Part of a small language model's weights: ALiBi.
Each number is 128 + 32 x the weight over its row's rms, rounded and kept within 0 to 255. Layers, rows and columns count from 0. The size above them is the row's rms in percent of the matrix's.

# layer 5 MLP down (transposed), 384x128, rms 0.188, rows 315-327, columns 0-127
size [107  93  91 106 101  98  84  78 108 103  96  98  94]
[[191 138 126 124 116 112 143 174 115  73 152 101 152 147  75 143 107 105 129 133 113 127 171 154 144 162 160 135 149 105 142  88  72 114 120  89 141  56 174 161 126  78 178 123 132 135 117 148  97 102 146 128 136 143 122  98 156 149 135 187 144 144  93 149  77  91 128  67 115 118 109 126 155 113  53 140 100 168 184 138  69  79 128 124 136  79 128 113 170 164  45 130  94  80 117 126 179  90 111  65  97 132 159 117  83 133 108 169 106 182 154 187 119 126 120 131 128 146 109 116 123  95 161  36 148 118 122 106]
 [155 204 190 126 143 133 148 144 130 133 114 153 110 147 130 116 162 109  99 132 136 159  59 140  72 148 158 113 148  75  70 102 173 148  69 138 117 121 151 163 162 166 137  64 116  71 157 131 136 211 121 179 128 140  94 112 112 166 179 143 157 134 111  81 125 191  84 116 119 131 137 200 148 133 137 166 169 109  57 163 165 114  90 118 148 171 100 103 121 107  98 159 140  80 157 158 127 100 135 128 158 173 110 119 164 169 124 174  89  73 134 105 135 181 109  74 139 143 124 157 135 130 168 165 136 135 150 131]
 [158 132  97 176 126  98 142 149 141 120 167 124 136 142  97 120  98 124 105 132 119 103 173 140  79  62 193 133 118 142  52 147 143 116 140 195  43  90 187 129 131 127 155 113 108 119 155 111 148 125 141 185 135 142 159 111 103 135 104 113  60 154  88 104 109 156  61 131  91 137 154 140 125 113 141  68 141 142 209  97 102 134 138 100 107  91 117 148  72  91 125 144 187 121 145 153  97 114  66 131 142 103 134 131 177 134 135 107 117 149 122 181 134 146 106 137 103  74 138 117 105 113  98 216 128 146 208 141]
 [137 178 162  58 108 116 129 130 116 116 147 113 162 171  99  83 145  98  99 170 134 108 117  90  90 110 100 103 102 119 143 167 192 111 109 147  99 113 162  99 164 111  69 134 117 129  81 166 102 149 147 140 128 112 125  97  93 147 134 181 124 174  77 163 127  45 153 155 135 180  46 194 126 140  95 141 149 138 152 189 151  62 123  94 108 150 165 118 127 123  91 151 164 181 151 134 140  98  87  92  90 126 100 135 145 148 127  97 160  81 108 101  87 159 156 101 116 140  94 136 144 170 136 134  38 156 146  99]
 [163 116  99  95 127 143 111 157 160 129 101 180  92 132 121  92 136 118 162 152  99  96 146 121  84 152  66 157  99 128 135 116  94 147 118 133 169 181 171  91 114 105 117 115 174  92 179 182 178 189 140 177  88  70 105 124  73  95 209 108 145  96 129  83 137 156  95 202  83  86  84 112  88 103  74 140  83 143 108 133 157 153 123 160 108  97 141 154 134 129 102 142 127  97 137  92 163  80 128 133 134 136 139  89  89  80 121 160  82  94 128 115  84 103 177 115 157 184 171 116 134 137 127 112  77  95 103 144]
 [111 148 130  79  80 110 156 131 183 146 133 100 127 119 168 125 132 128 148 156  76 168 135 131 130 161 129 166  61 197 134  98 121 109 167 163 138 102 186 139 155 152 177 148 117 152 140 129 176  68 116 118 130 159 143  92 208 148  65 141 108  77 107  78  88  75 169 114 114 125 147  68 138  93 160 103 115 154  90 181 146 103 110  60 142  87 106 138 115 105 122 102 131 118  97 172 131 100  98 146  81  88 174 145 177  76 139 114 118 132 116 158 157 156  93 144 159 107  60 137 137 109 146 150 163 130 169  71]
 [111 116 109 157  86 132 154  63  93 181 100 143 166 131 111 139 104 149 144 108  79 106 127 136 110 155 139 137 138 169 125 183 103 124 135 118 150 113  93  94 132 113 168 169 155 162 153 135  84 106 134 156 172 150  97 123  52 129 161 143 159 133 111 173 120 234 148 106 160 127 122 201 129 161  89 108 124 147 140 173 187 160 127 111 137 133  87 140 127 144 155 174  75 159 108 107 122 169 170 102 194 116 115 206 107 160 106  73 129  99 149 119 171 106 150 140 106 116 107  77  60 157 114 132 135  57 158 143]
 [154  81  88 100 128 171 117 117  62 111 144 110 108 140 136 167  72 140 182 141 109 175 138 127 147 102 123 130 135  92  88 103 177 133 109 120 154 152  40 120  88 114 114  72 114  95 130 118 172 129  71  78 105 104 134 113 121 143 181  82 128 149  95 179 152 126 136 190 115 120 105 186 104 155 122 179 107 144  81 108 154 139  70 149  79 126 149 118 116 137 132 124 108 119 128  50 146  96 174  93 165 224 164 155 107 152 154 136 146 107  98 166 137 133  91 168 110 171 101 139 160 110  71 128 156 152 162 155]
 [113  39 135 164 165 116 114 114 165 166 133 117 138 200 189 170 164 174 100 112 147 148 100 136 178 174 137 152  81 117 140 179 144 124 125 204 118 146 106 113 136 111  66  97 105 161  85 119 127 108 112 156 115 101 156  99 124  68 106 108 113 149 152 109 112 137 114 146 113  93 180 102 193 140 131 141 145 122 165 121  49 111 166 140 117 182  62 169 159 118 141 140 115 159  81 111 138 128 124 154 110 120 121 137  87  90  92 152  78 109 153  85 166  74 166  97 142 169 134 119  84 157 104 123 124 200 145 116]
 [114 195 129 138 165 116 136 113 128 165  77 115  77 126 126  37  94 106 140 158 141 171 132 123 144  89 138  81 151 142 135 137 168 101 119 179 102 155 150 140 146 155 121 187 169  80 101 105 149  62 145 128 111  52 149 159 150 133 163 158 160 170  65 140 122 187 153 114 129 101 100  97 112  68 156 183 121 117 175 121 147 139 104 100  93 133  85  82 132 158 108 144 120 113 133 136 143 130 104 130 109 113 156 157 114 122 138  55 155 163 146 159 108 105  73 213 104 129 171 143 120  77 121  80 111 160  86 153]
 [194 133 149 152 133 106 149 122 126 184 132 212 141 164 177 141 133  97  86 136 149 148 110 155 122 169 156  79 145 118 131 137 124 119 156 101 154 152 151  98 165 119 172  92 141 151 132 118  80  88 196 158 113  88 154 177 152 120  88 124  94 105 192 124 119 184 124 102  82  80 112 135 114 143  89 177 135 209 154 174  72 119 141 100  83  96 129 111  72  97 113  66 131  97 147 105 151 115 109 130 113 109  97 149 112 115 145 136 150 184 100  98 126 173 144 138 157 189 187 131 144  60 116 155 135  99 128 177]
 [203 127 127 141 112 143 142 147 150 100 140 147 141  99 112  94 129 168  84 132 134 110 150 117  62 133 106  72 136  77 155 113  73  87 121  79 148  92 137  72 178 194 104 152  95 136 125 115 132  75 148 162 118  87 215 143 135 165  99 179 147 105 102 116 121 184 130 158 114 146 109  95 160 182 189  62 166 146 104 163 111  90 127 129 153 129 159 134 116 134 140 146 185 134 113 152 116 177 133 188 127 116  94 113 139 143 103 140 126 145 156  74 152 115  80 150 125 183  69 147 131 171 166 141 121  97 182 167]
 [101 144 108 162 138 154  87 106 103 137 163 139 104 152 108  98 115 119 149  99 162 101 135 122 111 144 200 132 147 119 103 146 127 142 114  71 125  99 156 165 167 125  98  77 149 132 170 142 114 166 128 107  88  57 116 104 101  99  61 137 117  87  95 107 133 153 108 116 148 178  70 136 124 113 192 106 118 182 160  50 151 175  91  78 103 103  71  89  78 180 161 113 145 134 148  96 118 133  81 114 161 159 136 184 155 115 139 151 165 176  52 150 110  51 121 101 155 124 130 139  96 160 177 122 121  90 126 161]]
# layer 5 MLP up, 384x128, rms 0.199, rows 316-327, columns 0-127
size [ 99  97 106  97 103  88  86 102  92  94 101  97]
[[ 98 116 115  98 145 173 113  92 144 156 162 150 166 121 143  97 152 152 159  98 153 144 145  81 125 137 137 138  93 134 141  85  95 141 164 146 136 126 100 119 158 168  85 165 153 210 130 116 149 165  88 106 127 153 138 153 100 165 119 100 150 112 121 168 171 124  96 113 133 117  83 128 117 107 160 147 102 164 216 162 155 135 130  70 123 196  87 140 155 187  89 127 137 113 141  91 149 144 135 183  76 101 118  92 117 131  17 187 122 170 151  76 154  77  90  82  48 144 138 107  98 130 101 137 133 113 114 129]
 [168 111  93  26 160 124 125 112  87 205 140 132 149 174 133 162 195 127 179 144 144  72 101 136 185 128 128 131 115 152 166 131 146 133 163  87  84 116  87 171  54 178 169  69 116 181 152 126 142 113 118  84 101  86  98 138 145 134  62 144 183 153  99  92 116 100 104 106 160 184 142  96 132 121 105 128 118 144 100 104 175 117 123 104  99 156 120  48 180  98 115 122 103  87 156 146  62 102 123  81 104 138 123 134 136 136 142  99 108 113 100 132  88 161 105 123 138 104 132 117 134 122 109 135 144 160 137  95]
 [ 79 119  68 105 121 152  96 136  80 139 112 130 129  89 133 140 138 123 149 127 106 164  95 136 172 196 143 141 158 126 124 166 131 139 141 220 145 167 164 141 101 134 162 151  88 166  94 164 158  90  43 164 111 102 101 138 105 121 176 103  87 110 122 130 135 185 206  97  94  74 180  68 144 130  88 120 109 110 115 168 102 128 139 140 147 120 117 151  62 147 135 124 144 127 146 137 110 119 176 143  81  77 153 161 101 101  94  79 116 156 147 112 171 146 108 176 106 136 167 157  99  86 135 109 121 184 105  64]
 [121 139  27  97 144 110 147  71 142 165 133  99 119 159 133 180 158 153 138 127 125 162 153 155 155 114 161 133 124 136 141 138 112 117 142 136 135 100  85 171 129 127 189  88  64 107 133 127  93 117 105 132 122 105 127 194 110  92  70 135 139 144 124 125 190 102 131 152  52 133 116  88 164 131 148 105 134 194 110 140 167  70 125 152 135 132 127 101 160 195 128 131 192 122 129 173 127 123  59 131 126 146 156  87 115  95  67 171 122  91  93  91 169 187  97 202 136 190 164 112 131 128 106 120 152  93 145 126]
 [132 125 144 168 125 168 176 121 149 137 109  97 110 175  69 111 160  97 104 115 102 109 151 177 112 157 124 151  88 138 104 135 163 116 182  97 105  56 118 109 154 138 123 126 130  56 115  94 138 135 155 125 132 110 104 114 134 168 107 181 152 138 120 120 155  64 175 155 124  61 102  85  94  88 114 151 160  99 155 139 117 146 168 100 137 107 153 151  99  99 141 136 107 178  93  52 168 104 174 118 155 124 169  68  93 177 145  87  93  96 150  84 124 156 174 132 144 161 176 149 169 135  99  72  65  93 193 137]
 [111 155 108 149 105 147 128 127 134 118 166  83 120 107 129 130 150 162  99 105 127 134  81 128 156 108 100 152 151 120 147 139 112 238 166 149 150 134  80 120 127 122 124 176 127 111 168 116  89  53  81 120 132  90 148 158 176 191 133 156 143 144 144 107  63 139  83 126 124  96  93 145 108  81 161 166  82 111 169 133 162 173 149  94 164  84 117 175 165  77 111 121 141 140 124 124 115 107 158 207 137  85 101 150 133 172 141 161 137 154 127  84 139 137 145 200 147 155  45 141 150  58 132 111 153  97 171 135]
 [127 154 140 148 122 109 170 120 197 157  90 168 166 127 102 116 149 144 114 124 173 118 112 153 125 123  98 177 166 121 143 134 127 170 121 161  53 149 144 116 175 122 106 110  92 139 168 147 136 144 142 150 116 172 138 101 143 152  33 180 147  66 174 128 111 136  95 124  99 125 106 111 125 134 200 114  90 209 195 125  76  59 102  83 140 141 135 154  63 156 101 125 164  62 133 127 138 156 147  92 122 108 204 119 140 149  93 101 109 154 145 117 167 134  99 173 105 101 160 104  88 136 106 156 109 120  87 114]
 [129 123 152 109 170 164 119 100 166 148 129  92 186  83 151  71 160 108 156 135 105 125 127  58 100  62 107 147 167 107 145 111 152 141 110 179  77 173 103 102 172 135 131  58 108 130 105 149  85 107 138 174 146 136 132  35 135  82 124 101 121 147 107 128  97 159 122 121 115 136 143  81  79  64 124 146 157 155 139 129 110  68 138 125  94 136 131  48 167 156 139 113 189 101  90 144 100 110 130 135 144 175 141  91  94 194  82 127 131 118 127 105 119  76 126 100 114 123 128 179 163 208 144 129 154 111 145 126]
 [141 179  81 148 169 134 156 102 121 136 162  94 128 129 156 107 116 118 183 145 141 108 146  64 106 130 125 133 133  91 179 136  97 175 206  69 139 169  95 109 120 145 113 197  67  61 194  97 144 151 136 140 148 134 120  73 185 146 152 138  90  96 110 122 145 115 138 141  84  80 125 184 148 126 132 120 169 131 167 142 109 114 159 124 188 134  72  39 159 189 116 119 130 123 114 175  98 126  82  78 156 100 109 137  97 168 154 143 130  84  97 153 110 197 128 145 133 115 146 109 133 136 119 160 160 146 140 115]
 [132  86 142 153  84 139  87 115 107 116  88  91 133  88 119 126 154 113  80 167 109 108 173 104 134 159 140  60 147 126 182 119 187 147 114 124 155 125 137 151 116 123 110  99 122 136 139 129  81 137  85  98 116  94 142  91 107 132 141 108 155  81 149 165 121 107 102 146 112 134 154 119 140  49 122 150 182 105 107 111 186 135 184 101 135 126 229  63 150 134 194 158 160  93 138  94 117 105 203 174 104 155 131 133  58 111 154 120  53 122  96  74 131 113 144 168 160 106 163  89 107  97 100 117  97 173 121 136]
 [132 141 125 162 158 118 143 116 137 136  85 125 104 132 134 150 126  41 187 139  94 154  76 146 140 158 129 131 151 146 134 139 161 120 128 125 152 121  97 177 143 153 143  87 142 194 114 127 128 122  65 122  87 130 195 145 123 138 190  70 133 168 132 151 112 161 154 101  38 131 144 125 134 132 122 107 129 151 146 128 135 119 120  72 118  41 127  94  73 122 145 184 154  80  82 169 119  83 131  83 116 153 198  72  96 107 135 138  79 127 117 150 167 201 120 151 147  74 136 109  97 122  78 131 145  92  89  96]
 [152 205 114 168 179 167  89 110 135 146 185 151 144 112 130  93 107 154 119  89 128 147  71 156 138  99 160 127 134  69 195  84 106 113 150 128 172 118 156 139  81 103 131 133 109 140  83 138 151 110  88  74 100 158 116 116  47  90 142 120 110 131  70  42 132  77  93  66 150 166  85 138 123 160 113 112 142 125  95 107  73 132 154 163 141 122 152 145 157 175 137 129 146  79 162 107 121  71 130 183 154 107 176  96 127 127 153 145  89 111 115 138 102 101  81 200 162 124 138 147 156 117 127 145 111 109 158 152]]